config.yaml
n_head: 4
n_kv_head: 4
vocab_size: 8192
activation: "swiglu"
rope_base: 10000.0
qk_norm: true
init_std_qkv: 0.0273
init_std_o: 0.0
init_std_up: 0.0273
lr: 0.00715
lr_head: 0.00392
doc_mask: true
dataset: "wikipedia_en"
Each number is 128 + 32 x the weight over the matrix's rms, rounded and kept within 0 to 255. Layers, rows and columns count from 0. Numbers have three digits each.

# layer 4 MLP up, 448x224, rms 0.11, rows 416-447, columns 0-55
165112120139116093086163123162101105084130134102111201074142147207075187144152199143198187139150146095142158105104124140123089102127131149171134112162097151161165168156
205124108100096144122112141060107160179181108144192175110117093164093132142134149132110094121181170220167132209114109123166134135173168140160122122096101158063183083161
106133143171139124103151101129110166113176168128060154147132175086157080146101168143146123078112066141171103078117159105076097105137165098075143112087119149122127123151
109099125098088134078178100137127104133117165160180156111173096177148131109085105132144161127133150132108127131100149118139152117097089132145150121184121107129104089081
121088125149119145060121123106107120123137168113130145127158100081181151096088134172133103150133129218145127116127140072139115144094131192165132077126126188131145112102
217151162118124070154079110120164169085142137122116145174144134147173165127133118129163150132161138086109112118168064110140099129106117171155135101206109109051149120121
138173092097127162185103149152182083123135166125145144131088168157168180101152111188103152171178156135159127068174105154129080129201141162123180151117151167136105155157
165188110176164179167104163085138152143167209158100141132126161109175124159141161135120109119142082132059121079175102125115121089084111140148126118138112110142179118175
156190125088102151113126127178125094090119082109127142159136175101139146139182081144142132140149154115151087146168123104105128156094189101199131114109112131100134126127
157137189115134057128126041113068124126123116121148181137178159138101085159161195100164158097054158174145145107153105162095088079164144146110170170096201165112128166150
185116125175168144160189079178137110128172066122144148111133088130152130135116114136185158139122161131127127137132142166120071107130085129174062085120131067119183131120
142138140147161134155144164163146107128167122119128088112103100145150096166085158139098118087159119116158174147149180128155112129127072119159103122143182153116114124181
165133142112139163163142137091114186108147132145095081173059092129144115122165133116113208113136047164080106097142152065101100091163143117147131110058113183127069106116
101108129164103149153120131146104090127080122069088141118092135151153146084153138096112069143130117131152100098133098127188116137159126155149136104127119083081166116075
120161069087133123098121182103087187143110160135178113134161134082142104071191147197160115115164167160133143187158124121150069093113154129160125120142118077154124108116
149111115060130117105077133098104119152151107134053131139129110149161149144111143102109089137126110142123159108105177144162143162144129160133104128160156146104165099101
153137158142138125078158106137095186115071133109117137138133166079172099130108110113144148106184124127107130105156145128150145142151113111123205150170154126125127169138
130150158142085119106123188082162150160137065125102118142078155183111178218131138110144099193133101109115143091101141168124197113212094108062159216163148147128153137125
205160144142084134137091165132153099098126158164073093155154086141101202116105150134086108083112166170099158113059153103118160081198133151129172145124126154080118125155
146139116132146136134163143100114182135110154186093131100126145170076135153177129162108127109094113121120098162077159126119121143153086106082087213147119185116116186182
105099170117093134152131136136167110164103191075077128080153122166118027112082112172151093131130121157148131152121173106103136173145134145089084134098113144101148156111
109115099182153113118082152146155174113140086120094074153166142097142101083090146074126193126127140066146141171114119119116131177061126162154144113162107108145142160089
140196150135142121095133109206137088116133090111106180164138152092108136131123143088108140115160115126095169131075134117133157170126198119065082159076073154105165146106
168159129119062159145133174121096164072097132139158120083120143103138140162088112086136119072099119149135187110094141082130158100133170111155141122036154156099105119150
166162143115146115184133150079173190150123118095076105171130128073180122151153122097077146098159156130131146155123092125164131135100095146174140137157111137112104136160
117115140174171160116163117151157094176095127149135181140165098127112122116151156112110142096100117114076131142107135147114164096134171116113118118139111107146159105154
168197107089247133169034201206058150139084157138087153120093148111108088114185161238137157099128130140136101153123133088136147108140140141100161119077142105096234162161
104106064095165173105086149108136158118135185140094139102095130129180141113144101120122133073180159141150126179091152123122152108094131127162075179131134086092054096151
115082184120146146100163146122127158093093166168190071099136101121079109098107122039137091175051108117096086095135124084143076123186202123181090149105085186139134172097
147109138143154135184136105122108188119125110087135156165109145102111105125118176175077105120170077120136073165153139105106145204129141163171114147095135167149149099203
140164137062123122097131125110112100151133142151154134141166109177101086142160116123150173146165157143067066151095140084153116051141112121172072100093088120157092084072
137141185152152114128173098118103151121086164106089103073192112107134066083133146091134073114154085123110134105081142092137075173117129129121107111082121136087113114163